Part of a small language model's weights.
Size: 8 layers, width 128, 4 heads of 32 (2 for keys and values), MLP 704 SwiGLU, 3.18M parameters.
Architecture: RMSNorm before each block, rotary positions, biases on query, key and value, untied embeddings.
Training: a variant of Adam for these matrices, 99M tokens.
Each number is 500 + 25 x the weight over its row's rms, rounded and kept within 0 to 999. Layers, rows and columns count from 0. Numbers have three digits each. The size before them is the row's rms in percent of the matrix's.

# layer 4 attention key, 64x128, rms 0.0964, rows 55-63, columns 0-127
083:559524453529470477506478505524522534480470525479549506501490470515505480512518467466450495522510547467454499471502486481468483476473498535512513491546500496496462487490535492485513511505513466414516545484518490488475508482463516522508491502492527518521541480497464526504532526497475472490485503535504514520524527467484450498497500494480545512502468517508460539492479505497505476496498
085:522525464524478491456473509539496539448491517463502519480471463502500484516476482506450485485525534503491493468509466502492520463488503528533484491475522483507461525468522493491502501496491473444544530471504498471467527522486519519508481472517510510500535520509490505472514459524511468485506536537517523492525484478462490524543529460486567510487459534458498531494474490511472469471501
089:500506535473519536511536486448511468520489500543492481512476519489476492496507516531543491479514486476519505527503544522508493504501528485500519510513466513499509495519473504488505510475511544598505450495513494498534472466530477500493507524506482447488459496485535499512476511508529533525501447493496488515492501536563503482462475549493456494523534473556505499492533523496491501521491
084:487551460510463465467480482504494528476490522479528492445470452490534492494508483517454511512517483518471505483491497476499499501521463534510501529520480516505489510472512449481475506518519497417494546454518496485516542511476502493516526474484477538462525533462460498482484490501512442497487510512490507496496491486455500510533528498481554524498495527528507466501485487485539483478533
102:531517490496519529498505482477473522505521485509551524547492507494523487497481508471494482510506529479515526490541495494496494488471482474534501512467502461452484516506534511500549497538473503512507547522470523516497533523509517554485494485489473488532467475534502515456491472469435511487486516531496464481533534491510470490508449481491503457515480530470510470519460468489442522469463
105:508469494477519511525493495532447508451473454529533521506467517520530466468500515486507461503524514460552508504494528520484509501504482520537509486490517479510509434487523532506510472512487469541504478505504470512525495492528499525502481518544517470527489511524524503541527507482496532478512484490505502479554504523556486493442465550553458491468496480465486519472517476507504505490489
121:502488513454524527476509440482467492495473543518523506512496528517499470479503512479489496520528511479503518483507480463475505487525489533490491478495445532445458504504548479506528469461454479515552503475455474496482517529526503545478519492503542494479483513474463525494488512529511504512469492527504531448487494523505471472449501476493504470485481520484503530486489525482468530452473
125:484471449497472501509471507512502515489530519464422521482507499466439507518478503504521470489505512513514525492530538509501489480501505531430462493512494484543507529479481478496519502499518536507508485495524474488511515475476479525505501514477544544495524517489469490531514508476502509491549518470523480516529529477449489522494489472481507461534447507528493487489488565512500472528549
114:482507436498527530456492471476475522490488482481520500490467484513486501465487525491460454482531510507538508491493520484525489504449516500482461512466500477491512474505487497501497474525528505532474528509516461508503534454496525475476510542504528504516500474555507533470473521477503548489517485475483475520523515517530505498437481477488457490531506510421528469487472475504480524526508
# layer 4 attention query, 128x128, rms 0.105, rows 88-95,120-127, columns 0-127
096:516475489496486522522496497492534530440503491483498519522568514530516463534519474447494486486515500482487499526546515465509503486471518519489488527496523477470528521481530535532511473495474494477551498459507498439523509482501447515455498506526486512562507519517493469510517484535519543522441505528512454480509515488502468487471468476497499480526502472507478506507486538525506498491476
082:465518524463497500494481537521505498509465524505487553477492444491526489470544461534505490495517517528503466462456514530508489494489512535496536496524474509493552456519553457484487515511508493532517491524534490515499483496538555496509498508529539511466528530511521487476471504538480515489542516472511505485508488511516498490520514494472478553488533506521511479477472477470494487564536
123:441516493451517493522476535432519475498496515514535557481503481478519497486496491496480451466543492498504518524547487492529515538498516518494470496509504506531518497467484485485490481537511551470492548481504488557503537484469507489475524508537492492531475511490485523525528485509491530507452484496521482503504483493534513525489493521484499513462543536490491471472482489455506455460478
119:515505516473500463495531479538502528472483488483498479497523502515507482509506515479504551453493549501496471496504500452474489500486458478546540503496536512480493508538523498501501480494450512501514496484467552514504491532542498509533481467482488523514474470509521524453476486531489492526467527554458459517484475513541484454510492505484507493540524469484517461549513498485488553534476
138:524501501495524515526499502517467524444495504469519472472476482494484503494527530512524488518549501444513487574503515508485506513490511484508509478451493516471490487492530538513517478528493489526502487524484506466560475508553454535543459527507484501523483517468490473507494515505538489523499474495484466499519513509564476500459462527556452470521506492474508512485504484480505513465515
129:528492501480488490470501467506478498466527511509499508512495527512518459479506501437461498531511530471521520499521508436432462499492483524517523470548491532525470522490555487490564511508459519490516510471458513535473507514531486560507482513460510520500545473454507515451464480530465525512489498501511509482509485530501463501503499520523491502488492513484498502485524513508474522505522
139:515471468507465498492464478491518486535569503497469519495479482457473488502482534511532458538507462542494516483492534539493478497515497502466451486533461482510505517452502463515510550477504510516507491500520472509502515488493492501479554534467506523461525534470488495492465490442500482494555495472517533466510526500459509524496471482543498481504473507527490517477485535479494485517520
124:533491501458501503470521461490505526491535497470493462474457523494482485486520557504516491497552508488497502558511492493496512531487508497524482498471496523474498469492477519497509497543496560487480497489512509514568499492510473485489479522495483511485477499471528500489483562475550496526517476502485447499501505524557508486484483465531489484536519482445542506537495494460480554485517
120:471500464460555522551526496481543496485480489541517556465528492478532482531496489514490498488507487498525518535521491487529532512486500545457496506500542481538523481453509509506486488528561506478531534492514492518500520517476504475489547491528496493509490523507464521547512519545498497521481486564549513506480487510515507523487490464487464487489546505500470487494474500492550484490490
099:517481511517484483465492486532448492470499494462493486522478506504483521483493495460523474533508531478458465498496494490474444469496480465570506469473466515481458516534507503502518486495437487541495474503478518484521486466531510514520448475468480536503519493482495481444488485475496513463509483488461469472544517492484473461508473526506533470535500520520522488515508519491464505524517
121:513507493488536515566468527473528519507484490554542549511517498503530523510494490513479498492518501488503520519544509479501523542494529547488510542506524474533536499449520496510467506541497530451514535528464506510472510511441511519494495479506480470500498504508492513535516518549507514511482495523561498509512519492502521523497483520487535518444504524504470502494463477500538458465470
099:512509504489471515529548458533500494471483520542492525468519504508468465527473538520505491475484500499489520478494514516532496530484495476478508485539510528526519546487458520501544466500559461503478489544497502496520524484511527516518529514523561492498505478470550522504528516478507462474535490511540534497526487474502470527494479512509479485468545507539538449493506518508513509529457
099:479533491490505486487509512495502538460497515493532467513483498483501503512530483486526493515536483497477469572505495526494525452501507461503481472408507497468445468525537546505541492505504466498494498531490495486537450507515474488554470484496508494540474475514446495517493510521504537505472528501467475523496525509544484460512484523518475482525496494497530508499498482502517521475526
105:509500478472476487503511485498473522513480491491533521515495466475510485435498520518501502468515525486537515478490480466468462514504497495472499464497522578523486483516523474490537472519486556501523537494494505507483482504524496527499456495483527522491533533476509558441463452525465507512481532526485483485480471496545461528514487514485488482482509532486462512500496489465484507560512
095:483494507473521543476493483496556495551535481541498456503463534480510490514473519542522483510495450519526524502456510527512543502542506501516472491571442479494510517485500489528551553494543499495468486506525494517470542497499513477532511521484493492489498514501489464506510492450526479444541519490557510477508503496494525493491478512530504497481480517530488494506507503476525499492498
098:513476493505490497477495483493520569557539532505521451516470542499504475490479547515519478511519473488535536515470522499472537555528540484511477474530478523470505488495500521515548529491518505487463490505522507509495505508520486496547492507533497514479498472478536481505513525443487472473534491498542500505501513500527527527494476493565523479472526500505531468505511512484477502503439
# layer 4 attention value, 64x128, rms 0.0978, rows 32-59, columns 0-127
108:515533508517498465503477503513501499439512515474524518458515508460497513473480478499494549470482518495463487505529533501496536485430551498510494477479472548498505495490515492469508483508505485507495491489516538499499493516512488499505513511506527486510483555493482511471441469490515439490432555503506493505521541456483477509532508497477494493536538502502483536476516494440491482491460
092:517499521531494443508539491487460488474532496485491504511510493494513486558562502458520528515502513505509502469492462480494476453546502520499553512539518495473481510494462541538474493521497470487531492494521526534482539451507444479521497493509493473526501515527502474556534479516504509492543486481510526506468485523479485466529513510534482501470488473496508499495515547549496499522484
105:512512489506526505485511513492507522506498536553488492472507483509474511534510497519558495498478483489504480488557479492507502536478447485495514469462486494496493508429488544543469550524518561500512493549497528523525526523493534481521481493524478520487519537461510510497523464494462536489540546484507489513553487518465487481526477518480522483495510512501462495465469484469509476512485
099:491505487556508437501517492471509510491509525491508511492476488504492537463485512472496525495495508512487477481504567473476486417490463495471521485496470484475527514524529499467492496486510440520491517522440552470496489492490497511480502462485506506516490484498476499517526546526538510478457484534520482462525496522493454516510484509530528490454498499565539514485479482501495494516498
103:509502494558475538501495530452495478475494508502509490535586505495488507504462497490492522485497449512485493503509483457478495502494498488551509499503504525497487522515509504504497504556506503492492492596468495518476477522508500498494483487534501525486553418516442470495514514507455506509536476498492475480502521491497453516518515513483534467494460503477488499507500513507483536504487
091:483512506474485472437479532517510504497485490529498496556501535490514479527481486532483497543472531514505552511509434538465520510485521464531484528488536514536520508477486531514525499519461456486503506458524505495471520539511550524540502500500457456533456519485527492491529504501467540518491537525491516490481514534494500511528468514474480455493499503459500497530504507511494480508499
098:484494492484509504462532516491520495515454535503486519506453498491519461519521529521493475517478492505527508496539483517546526540492482484524487477499540514522451536471506456524537502505503531478477489498545513480504515517506513500511492488555477493542482506481487505473493458502456513561507501510511529472506488519544468484467429539474486488506505518531548448536505490470492506492476
104:429520474493517492470523498444503473476546512491498502448500509464491476520535512447525483488502508465513520517565483493506506503470500510514487484501527532507531524470528486488531511503544543495533494517531496520525535456501464497509548486516517526487491487512484485507486519492494523514558450466515508462460478508512481511507474489505485493486459498498504490445527542542498491499490
093:507500512519559493519475480512501496458525530457478497450517546472504497482487489464483530531549511444482470528485531526518481476511513524497471528524524511506490474476483472471478511562484480493490496502478523511500536487513480498502482489503503478557461504485521435512558503509529465480446529485491519500519519495500472525536533534510535515508500502492495482481471503521497453497500
110:523509501502513506523521524487524484465492470456494470501487501546503481509456480527451511522511545434490515513510512535495501500530504501544516502497554528489501513470498513549490487528500457506487488483516504495559519487505526493491454509533488500516502508500488488511489483463450463474503450527458504472512455538525477479454553501471529496473509514537493445484504504511507470494492
095:501494511483496485491448526500520493494497508506493492523533529485526481524458483505488498567489516491487546503474520542485518532491506500528430479468505487516450477454515511533513523526485472507516483429538512534511524498501499485508482436528524466516533482495459458491518446497500528499515505459504503523505531509494488534534499517499486490485493515488469490438495518546509490487506
100:468500519498479478510533510532510517525532506516507506545485488514499459488488497521475541532444512439481554513511474490470516521503537479516498487514454517548514568497514521505506488480498509517487518539480523536498515478494513499489495564512505508549503473506500506518520563516527505565509479532497504472513472501488500516512452497519512521486462529550495461496478487477487496479491
102:494491506459518471483467502517500504494503489507515530535513528520513470523552483454508514465483521520512504486512517549548521463501500505476496530520462514462529493489511485463518496455514465498542490432542500493459514557502526504536518467473495481478490516481530508500476535503514501470466542547515551507475487522515514502486497512499496495465546482497496524522519496571501510503498
101:544496521473485497543515490484475525490504533473497483514544537488512487482466530496519517494502497529534526503488509508521491497535512507552451520481517526515503543461491492545534497465475469489482498480498507505508524538492520473497483488497428541508499512519492496497518513487502559523519520485484541522450471486476516517502578473470485517525513495496487499509567538528483533499510
094:509534488495486572476475514539522485525447471511497514534470505523481486499543507474447486515531536452499468513471455497489511522519492529549516509529505526499473505511479499452499512539503502506500486488461448524467553501514508515488467552503483504477505496485543525514519470484497462476506522521468483550455489490503513481495521490494518486506474517452482513506473509474511479481502
092:523505476489458471516498530528512454520508489490487496553451538512508538483502479454471518507473494497487530524445478516532510477471482502497474539501485481480464439509490532455528506504482446494487504465497529528482501542494519492500476527519466468490476492505522494474481491502508498528453502515495477483476511489515536482503480466516490449488573480492469534537479491515496510526502
100:496500502425477517547542495487494521516493500486489522531503501472503489466518511505493511525528515498563548495512532497503497488545564498520522463480528482528500510491498564542488530491502495501488491525490533485472510498486488525502505505494485514544502525464494510509483525477474452488466537476435510491492478522522523481516524507536495543514543509528486449503498499457517526481528
094:511519491455456499469439518495507514468481511491494525516475514466483475516490543499500459508520534462509480474510504549520484523546512494519482454485529532497485542496516506499562494500515519509511509515457512491467522540493519517519509533499496492542539536539515481501486484484514485473464484495523501567472490493482515515533541522500491520509509495449480469474504510441458502511497
105:454515511490498477489534488507476487513530487509489528486492479494498531476486491488459488547506504543464520493507496487483488515485480502490519490504494463524437483473481514519516522496475478512484508484444576511538484458475462517442497537478491462557475513491516533498520481538555498498482554479497479478520510482488487515504440485531485509502533502483526497494449503488488510521528
096:508486481487493542519514500485512491522488478549493493508513513522485504518506476438504525511485487468512567545518523509503523498511537547554488513527504513488462526459482520460509525490476513500559489469509520551469493493503498490495415498512512458445502481475513483526479488494482526491494506495504532483487536511509547476512478525516481508494488510491475535463485538535497470487520
103:535500516513460481474459525497523513520486511448499483482461508508504498492537541544473514488444483499502478478469512487518528537564470524494504505502514507480462451508475493524501496491513497501505498488509533512535501524517513487503469467497518509464513508535473528487523454494503465554489438503498471489485441500495527538484515472452523474512527498483514493541486487508524457463485
094:543485469531505453478467527508509489485494495514482537494448510469490531547467471492490496482474525485468523517475503546443519510512489495463482516501529480515489511499495470476511484510509524513493502478544497486508521540498529503495466494513519469496480488482471484480526420500441517491471504500471505501517534485490474498563478513477506476455474482516482536509497494536501459509557
104:528513474485498467455477519487497488487485511509490487506466499509503466515519479536508514472531519523504488494499472482557511490476486493506482499508571469532509507448534462486479496474466460515476497513511470464506527509496507532521527437519474505469506526502482478493500462481459537479469495515465528486500522488495471470472495512441537481470472524526535483536514487521520523470446
100:468521528498529486537539491488490514430497504509503486504538503500495493508483503456543537502527463534474514490516503499515473509515512494558538491521482538456504505480477525507534536541501530500528504512500538582481499466505473471504504512505496524508482489488497496513494481535509518497550497491527500520463486507542501499503556489518469520507537503462457479496553545529499507519499
092:512486468514517517455449479521493525446451504503497514469512479486489529491527502497499466501522501555525459483520475496450504455516489513482479497498457559501502439507517436517487498530520518508517512485467485435490492530508527519542487526520520508487493525525504479502513452485520500501490492518543489547487502488511458531499497479512478472544495488499519498539471510485494528496510
109:533483505492478467535481509530479483513446519502523501516552502512487438487510528507472508469548498533525482475463515521477516467508492507519483452465514529469531431498499527471488519552510502516464507514515462468490493521500492542537493502475531490488552501527472496498472462507499479456501483467472450478483481492517503538495535481522524498513478489496500503459500476519484476499484
099:490460514494456511440477511476505473506495481495503514483441508502503508491503526546518439540447532457508523500528502502469503514537508497468446452495504475542479471496506520491521491494521496502486519485530503547499536519497533524490482505490534519555513490527516519502501550499528527519547439520517455524535501508535502523481493509503482475514489521485492539492492494469490483514494
095:462477538478461474504494493513468491494523505467516522522525472450513471490513482508478516529521478463463511522520483467538470493542556508493512504508512486519499538478521536499478531480461486494554503534504532517502509487529437502494489493456481495526559496535466503518486532497493519561550497508471500450455496486494545476532499503526502504518505495484472488502515527487489509508490
# layer 4 attention output (transposed), 128x128, rms 0.101, rows 64-91,96-123, columns 0-127
098:473494495487526535432489496511500506560485497507484417487482467501491489491533499530493525555494477488509480461477499539534472502489455509473490514511530493535494500507500499496455527505473537530466548490503490507480553489544513511481507510494486493522555469491465496541513525489492544507517484502523526471499462511449520514476532482535503492486496527504518490503493520533496509536505
083:460504490508520493528478505499491529461535513493466525508514552530511487476482485481473475455545509510529493546511495525503492510522546504512482503524427495462489505540538446486499489482541522490510454548495494505508511526488506474480502521496518543492501496482516494477500492473450515514542513505506452496499523474498504538467506505456543502542500469503455513498497440472496488512488
084:545512498510506518497497458470463501463521499430487511506469515505532492462541502472457505487530553506507525552499503502461517484487473495545496473535514499470508531572474488473507506513510490489476530474505487530460426479488492499518461488497482489507480481505479473488469528495513480518484451467518493528481516488503495484481472480536472480512515519475536478501475515489505479496543
095:489491514468521527444457509526491506533513496478484452500503500502449506477507508506502458498500447487517487522498442548479500540505477520539476483472496519461520511492528473507476456493494534546519490518520524518511527512541499480495521547485527461467490472537483463551482485461464489539528497492506514514470503515462524510489487446496491490507515499492464515512489475516519456503483
091:546490523549491479466505470530503500521515471469508513476475500501509527510545493485522472471504530496514515523507520553536463467531478488500514507462483469486545475494504477475453493518521490523497495452531483461512456492469487504501479500447518528491509567501491484484460533472470513490535485455532524516487521493485497474465500483537499510539501546540463501470521507505496491491486
098:476465475512467498532564458515503492478549490493553529493499515533521510502512525522553504533542500524510516461503532494506505504508516527473506526532488476545487474512469519466480519499536533462475465524513463495503497466464495510518499547506516543464525496495520499467430476487520482447505488494501492520552467516504510533487514507524517503495519502506530507459490509519501525509520
088:503483495510469527555537462517504498483536479491527529517508524485502497500500497506524482545529571522477523464483533444471491497488506469476496521517475484546484479494474546510472530493526490500515473508484461515494483459514520495513510514460494494487519537518524503486504504468538506429517533489492488526530491497472513497547548476491511501479515506485484492473455539515499515480561
099:547531529496494498521488503509496494510485470538477521495513481554542531504481456519484526472483502511479524526475461509487486480497525456516536493471494482464516482543511503504456489502498502474502521545476492502497454548479471486490482499502472478527466466454526493528528531556460524516483548507477475522503556458521538512499502493464475514493513502498454512526485497468531501475500
086:475512491455515532437473447502497501530517505519483461517497500477455500488532483523520510483450497537519469472513511513482492512480497527487493467451502486478501524494493563498487508457478527507477526488514559523485499504528495467486499483465503480525509497521507516499455502513486539499534507507545483490466499530450558487517490437493479546491531485513517477482504510525484524516475
101:461468505454507498545509465492514548476526511522507511498505545482467502497483491495545485497495505548535538513500516487505492539502535468485487498518461498491487516507463539472485487449508511486523448552474486518460500495497447469479514529456494524494508493517497502477459511439492513516544542501547461549513482501461505509534492488483508505486518466515493513520516505486476512518475
074:505530510503455493491504494488506492497511515492502511526477490449527517517527548510538551475498501504500443478512512457539533516509514462458501520509486500499514517496482517459479531542507456471488497505482476522518478479453496515509510494485497477510524508533527495466463550508547478507465540527570499489539479533516499497499489482494482523490537507490576446515492483505503505500511
086:469463524499467488509475515538496485482520458481495471474512536518475516502502487500526471511536490567520492470513501517506516491519540532477497513518514542494492465499503472472467510524514477477537456545504476540524492504494466515481515508481501531430507485496526498507440484459480519501537514469488516543558487533486482527470494507493473451525497483523517527504488514462503487523527
093:490508489525468462519538545478495530486507528523508478477497480502517497477460531545467476514515474439483480508441519473466508498520522486504493513468496505536465478510523509499501511556458528457488480541494503490550543464486503492512536545513522508526501487481526490507544472498498477478501505517478465483492514426498499533515518497513523483510469492452517511457517511493526492487487
093:497510506510464492494473526493510501515494478530497536511502491499534486519477478513527490501541548501520504559507490490530508461505522446487539511505503493493476487488542506492485559541486468496459486524461460508479471479473440476512475461491551520502496484494510487505470514502513462471504512523563484485536475508556477479485493538488487488487508494530482527497465558478525528479501
097:465477490533510497568564486502498513482538518470494550481507513473535493580475518489496523508493493498500503482523542471485513453473522523440506531480483483497495501502481536495517519474534468511477500514521486453511472501510516493510490491526531515487498503467531519491496472512569508483481476504483484485503457516501476528491504557500487468488491489513538467513527498509451521492476
099:466481530544531486495513520491479536520487513498501499501515497470496520523521557525531507521518472497475471482505544485468496484499493541487512532467504492536520534473472471502544507517496509514476537509508512464500524459496528516497530512498525500450570481505513528516477456487528484451515472489480505445496460506481495541509515508557525487484469518475562511457507508493515502489480
091:464492492533493464502446537501489490507534461535471464497535503508508481522456486525517518509446516525494463521497465492527471487455516495482523505524505523532488500526506483471485508485505487489488529516454486557473495481482470495456510491483512493510484487517509498513514507510495544488509519555575489491544472533447489516480514520470477491483509472508477507490487512478559517532543
105:466474479501502519543520490476522479500487488508505510505541505495526486530519520518500545507472454529521466495498508455486494455464473466464511532509512505513437477494498543492467553535497473517462507498502450501493475488519477494523465478522509506510472481503490504501504455530552505494483517549502501479491425534527511507501514503463482491477526518522509524540485488512562496482515
090:469500484500516505460450489492484518516501521469481445511490506484485516503525507490537528527483495508518470502503480489477519459488478560526500523512466518481513512531510477494503522469534535498474534484510532522486532531500525498472533505542508468463493481472490488516443472522499491516471450512517486480508432587477525540519516510481500525516500468521511507494508451511521469508504
094:511523514536492429513490506497487535496540527516500520491525464470534495519494517564523468480514481506492451470477504488484504496470516466483510485472474481477504510516500512517500493508487501440479536544516499489553496474413513514479545493492481495501524493488555509475531510523480480534485475508484457496507484494472499544499487512502516465508479488455539475510492500489466533506474
105:504515535499493496576532539504475475503464543507485526493478487464521456514493516478497514530524524511504469468509543501510468481494508470464483489512482519484469503486499532496514504508481461556521462500475445498504495498604497533537476489496520495477486503512491499499488505472537496481514542493490496489525502498510423458509491485546499477495488508507516491511504503497464511477492
090:499513458469513532506542475499493497498504522460500463496503509511475510469542528508506501512531485499485470479461522496509519524479493505474517490490481499483492479498456567489469512483494529557512497537528503517488461451563515514548512516469498496487538484513562467513474527486497456498505473491532493516490529502552525470447484480521525527482528499482533471512509490538485486499469
096:524504500488477529481508449506565524488486513480526516524485523482485534478495519507512484547502566493503547517508523541460476544527502481481488492478499512505497490539497524505484486513555527509512471492530519511482478490532497529492474541476487487501504508531484485499482549490498489495524502472531469568514531518520498484522508476535513558497532491494449489480460546510469501529526
095:499468488517504495522475499482469515503513471510495495494520497517541494516474464515503479457476512480496500544502470498479519458508509502507486514524509468532501486513512456492500533490484495456475551501472490482494528516433471430448496477505491545552496504473524505504540464514506491479514518519515504437469484465491535531502522540470503501526436509495497523473499504445498513507524
093:481533492480513540504511508496517472554500492499515500516477518494504451512534484492487500468507452468477504469492501519531514536504458482526480496485523478494525500477489522495488513492505481538507489482561501469469486534586563452485504486482534477513478487471517537488515501503513491470499488461450510492446508498494516505531503509460526513473498527514501514544515508528483470470446
096:517487504486520532508493536472560493530487490536477521494476505468516542550476493439514498482472444459463527538521495492501496486512493493468520485487511475525491521494542477514492472500491425506542515485486470482470491520470470498517509459481482460529457476506488508510553509507508526514468467521471523503464528477500475472485503489488480507478502513470469526545509467497514502478504
100:482517529491512525512521532551491492503465486529538495510533510530540501524516479495526583480477442543511498488512502503529519512480516480481525549470512527498493483493447491479501512532481527512512488530528465473504488513533494548530512502545506489471494511478503511491486460552509512497462516515445506514501479494516494541530533509469474477511497534516516501498491500488535485445527
088:497534504507507464524450550497503456537484492524459455481503495538527487504502470483544516481471502555538455482500494530514487480479515507465487491494511538492477448514527444477455508539522469514508533513491469554495497505475505508471515514491506515490467502500496477503504505493501481501495486513554470487547498505474464534477529493462477491515483508514463521512485501466556509487521
111:513468514499506489529533491496514463471489484486528519468528469549473508512464507479506528453483522484502521437539498509461520527458504492469491535520515504526518480490451503515497477499475520477506496515493516495467529518511534532471526508543448446517520461472504473552492503531495489537470517505489489475524492513511574541518502503459474489475509491509484494522472472487522498495480
109:495521494543486476501523471531496490498530545513455517500509473475514459509478548504516482511485515535522471533482494506481481536521526517504497401521490490477511512490513493456528527486512523519464495462491502483486531515494487473534481452483506540507527482533489523483522493443519482484531528502521495487540514455497503487494487539504548533509517512506489464509490535531463499536507
106:495477505501498550548501456469498543487536452466491536503527493467492473514483485498527512522469506474490559513494500472514493507504505525469526482504490494506508508528475487507519426487518507509488476497508471482487516466493478493491491504491540550482544512548538528490537467512495486530480501489465504471493502465527523493486490487489491503546543460457530498541506510499534505568517
103:526522480482492475455478546509515489527487498491467470509502542461509515508509497484499480492505467456498468517480463493495522483546474494472429483432533473502450505473505505546513501468492482554502487497479487485518470558467466484476489506498502472457469507506488501463515513480502513478485499556519485535507495458503474491519525526490505509496462522489516512541535496469496498492465
109:495531503494499484504476516502503517500511496512466509521477528532506473470520488457521529470514497531536479551491483506545519490556498467500476461524526471484533501507516487507493455496523484474527492519551498491535485517453506513436484460456469563497481519516492510495512541471463482546517524520504486529510494503516486521500494493478464486505522477517455462542522548502460498502501
094:468489513541473505506545486520504506487511520493546499507473494518494490494503530521533499526496472524518529519488561504501534527504517493463519522522481495513551497539493523509500505539497489430465498523503516498478525418452501561527486498496499532470562482519505501507487493513502465482512481503463464490525503505514537512489508486508521490508505493508522518442469493509517540506555
110:472466498509526550512502464484499527490481463490500504532485477460476524551496466546483498517485509517535593535509517481505523499486480535479560543525493525528505507515524486505470477498542519487515475531511491519470518461519486523509507526548549517469515517519523517548486478487466501508488481482476521494505492540474536524483496457514491512514505516492498473455497508511528494512503
100:498485461523501513513453448477489537463479485487471497504526518526495538501505478511503471474542479516489515522516481525441438512521492536502477459504492487481460536513484459441475510488550514494491476477496529508478494509508504483498546529545517486485503511471473514534492502435495507486536497516492476524501530458470498529503540537473509468479524482532470475505484486492486485490514
112:466493484501499502497555471518492460468541512480520491489514454479509497525494532497474511490521515487487484487494528505428520522505539525502474474510502532518497535489460504507523492531467516511465486470494524491479514504510492522494496477490422490490518446520497470542505517532503488528509511557511509530539476464487572503525497495492518479499484473520520517526466431510513494505486
108:485460500532484492481533456491505458503512493476509485478478490499459488515485520470515503492482542526527531549513508510500480503477492484500540494548476541507553522503515507510493485491500459471474466467495487538477515455506458521519484475502485503512510520550474489536483516504490499519502514508547531518544482541503547485525490471551499508507506483526478497558452517547527512528535
111:467494472534478501512532465491509493495525517527517493506490458508476495516490544484521534509498476536502542526475528518471506527484553483484536497539475515521555486531489513487486526547520471455456508494531493507483508468492501547511512506481486504485532467558504482561485504534492477522555532497489499523474480513490561502457497481505528497543534486504490482484483495528521517485506
109:517531499479467495477456501473531533510468453549495467522465490492524503509450476569490503525511508515515496501490502504527561530498462503488545484521532490468500494503532528489491471498531535518523526524463508483521490494482446541455465479499524515462503548520515525487522541499533505469468478488502497491514542496494474502497524522532491462521515525504534495518520517521480506523514
109:508458503548503500517545487541506449497496546502502519479499518529506498491481533512521473460495471521499484525484539499453488481523521478532464515518513504539492497527493513505545555523483464478462471491508530513453531506466527486546491521489499503499490458507486450499534476492515487474547461517507460480513516513484518504533497492474515504459481495494501494436466539495519521475493
108:515488485540494516471484508523460476482533495527487487513494510532501459535502555509497478495498534557538493562488476497517474521491513461524509474543527537488499506524503497474530552527495471503472497506514473496485536501497501465553503465452479539499447469509472477500508493498512491514522511505550505517523478535540507483534493526480471508489477543501486512475474551490508521485527
093:469512524504515512546516494475507490502472550505471527497491459498493497477484482486475510481521510513494509466530555478527503501484493535539517505524463512532513502500494489506528412509479493493532476458501536497496490475566529542469467479538461535518513503509518479518484507521466466491522473534486526468467537532484522485494470452539502470508502466524499483501483495540493501509506
092:498503517483520517451511502486547523552500556492522497471453513489484502500469539523536509499528470521493462492464551545490513520486529464499491504504503493499568523529497526535522537485457509503488546496512520534505497484500512519533497476507537474496520437489491497505518513529469483465505481474501484481485490524512498473504477487554492487474517498485499507475471557522473537474474
108:483511515480470478475491550502496508499502498517500493496450487453499464503483528572529504526476544525509489452482496462517489484495486490483536519530523520518491501496496517516509480483522540517480526476470493474502512483526495499537470491476522505526488533523504504440491491496541503454459499463535522493555488525525487485522512483553476527484514535469550529491493512529543512527535
087:464523493534487509563459501489483494483493463496504526517505464532487479505540497505504534475487551510509520475517512474477504485480519504499487538549475539544512478516477520491491484538534489531507478487527503482484553477553528548536507478472485510496515534482490496491489446532511442495494524537482502517496485524516526506519518484485489465471537527505513491499502444531548506515521
117:508528489468498510452540522491531533501520497528537465509517485435543510517468512531488501538483467457477481455465480485503529525480499555464502469469482476466482521482505537518465526479481551542480524510469500476508499518507469508493517478515510489467490497481539548482493516507509487496495502482509507507488504482473496476483507517517528503522503495505560517503538443480451493518482
104:460485480508516494506516459474531521499517549543501512484487414502522466459473506534527496500508473510499508509463539517485520528486537482533532478533495495507568516518522501523518485508501527450470534492509525510489515466492526509477493495512502531490513475549502486522513522537496478528530483479490518487462526519484541507470471471555516469523525499507485493487485506559493509499490
106:487472515541527517512511464489510463533515487479464498502494513504484492558493477469499505503518515505487561529518505512525481522477497519466550536535480534539520484469529493514481467470515437506517475502513472534529508503529463525538468520517509480468525497523492531539511432495465476507487524494478508504501480524489535459473449465506503524484521483520468495523460508519507509507500
097:457455491505485515486533486523501488476516509448539496537492495503449514507540554414490511505506481494493527486497535493466527477503497524504506493510466492505532492536491505508516491467486477472494499496498492487507496451514535533502531505518474486461535487509532487541475473560470492522512500492448498501495493478475527513463508468496543480540511472494519503551496474533495500543476
113:514486508509487503496499481577468462521528514466468518516537510537472520519512508438479483505503527514543530517512511494485457454524473503493475515490494502550479477519474484497499523525461456478497469494519493493470512501544517534521532545490501499484505465506471484493458480498524503515537490523499504508541493528468479515531534459496459541472480492521471499490478539499549495483522
110:518513525529530513526483478499530501471502504545504505491490526512492452487495508526529477491500502534537487535483497495493512529499525499532484455529499489478541532488481482489514522515536533493467544499522497473475535524444506424519482468481507526531517487513484480514533521454470490513484527519555516495500492480569526472493478532484479535492533522520485470493477555503476502514491
096:486505505477525511561493527500458464480534513457502519494528501516516509545521483455485514458513513490464524485524481446531494437497477529485483526497467524532432503451489471505489495527516470503506494524526488473498512503496501499482536521543472468515505519445523508487492442511490485530515508538478514520487472515495515511504517506438486494495494481500495488512509481445483469480492
111:501508512489487451508510555530502445535498529492480522506493504537509469476530539445505528475521491521459472425505485486512487481522487475487467530517486483562476476465464492518478485512513468503521507476521504514491483519506524469503515487459458478522453477488491503471486506455496474472518510539507527497513467483545476475485490467467502537458501488516503502530499502489494488466518
107:463507461496466526485509496488494554485489463466526473540522518491519488510490470486496545524520474496468516506503497518511524533501497494486547523482483490517477474555519514493457513515544468496532480514499474502519490476534482568488530498558510503464513561508514521482467502520485522498478501506449489520506504486512496511453491496531517449538524484498518534522510455523511544517506
112:497545526511474483523496501507507492525521506552474499535461502494547462495476495527516482504503507524561482467501504525528485567488505498491507444511535519520501496476501498455493511499485534534483533477497501506481515532518484525506482479470502524479505527520479514468540529455533470491485504479538504512542561502530482491492500522564505483493508528526484458488512534545470530513494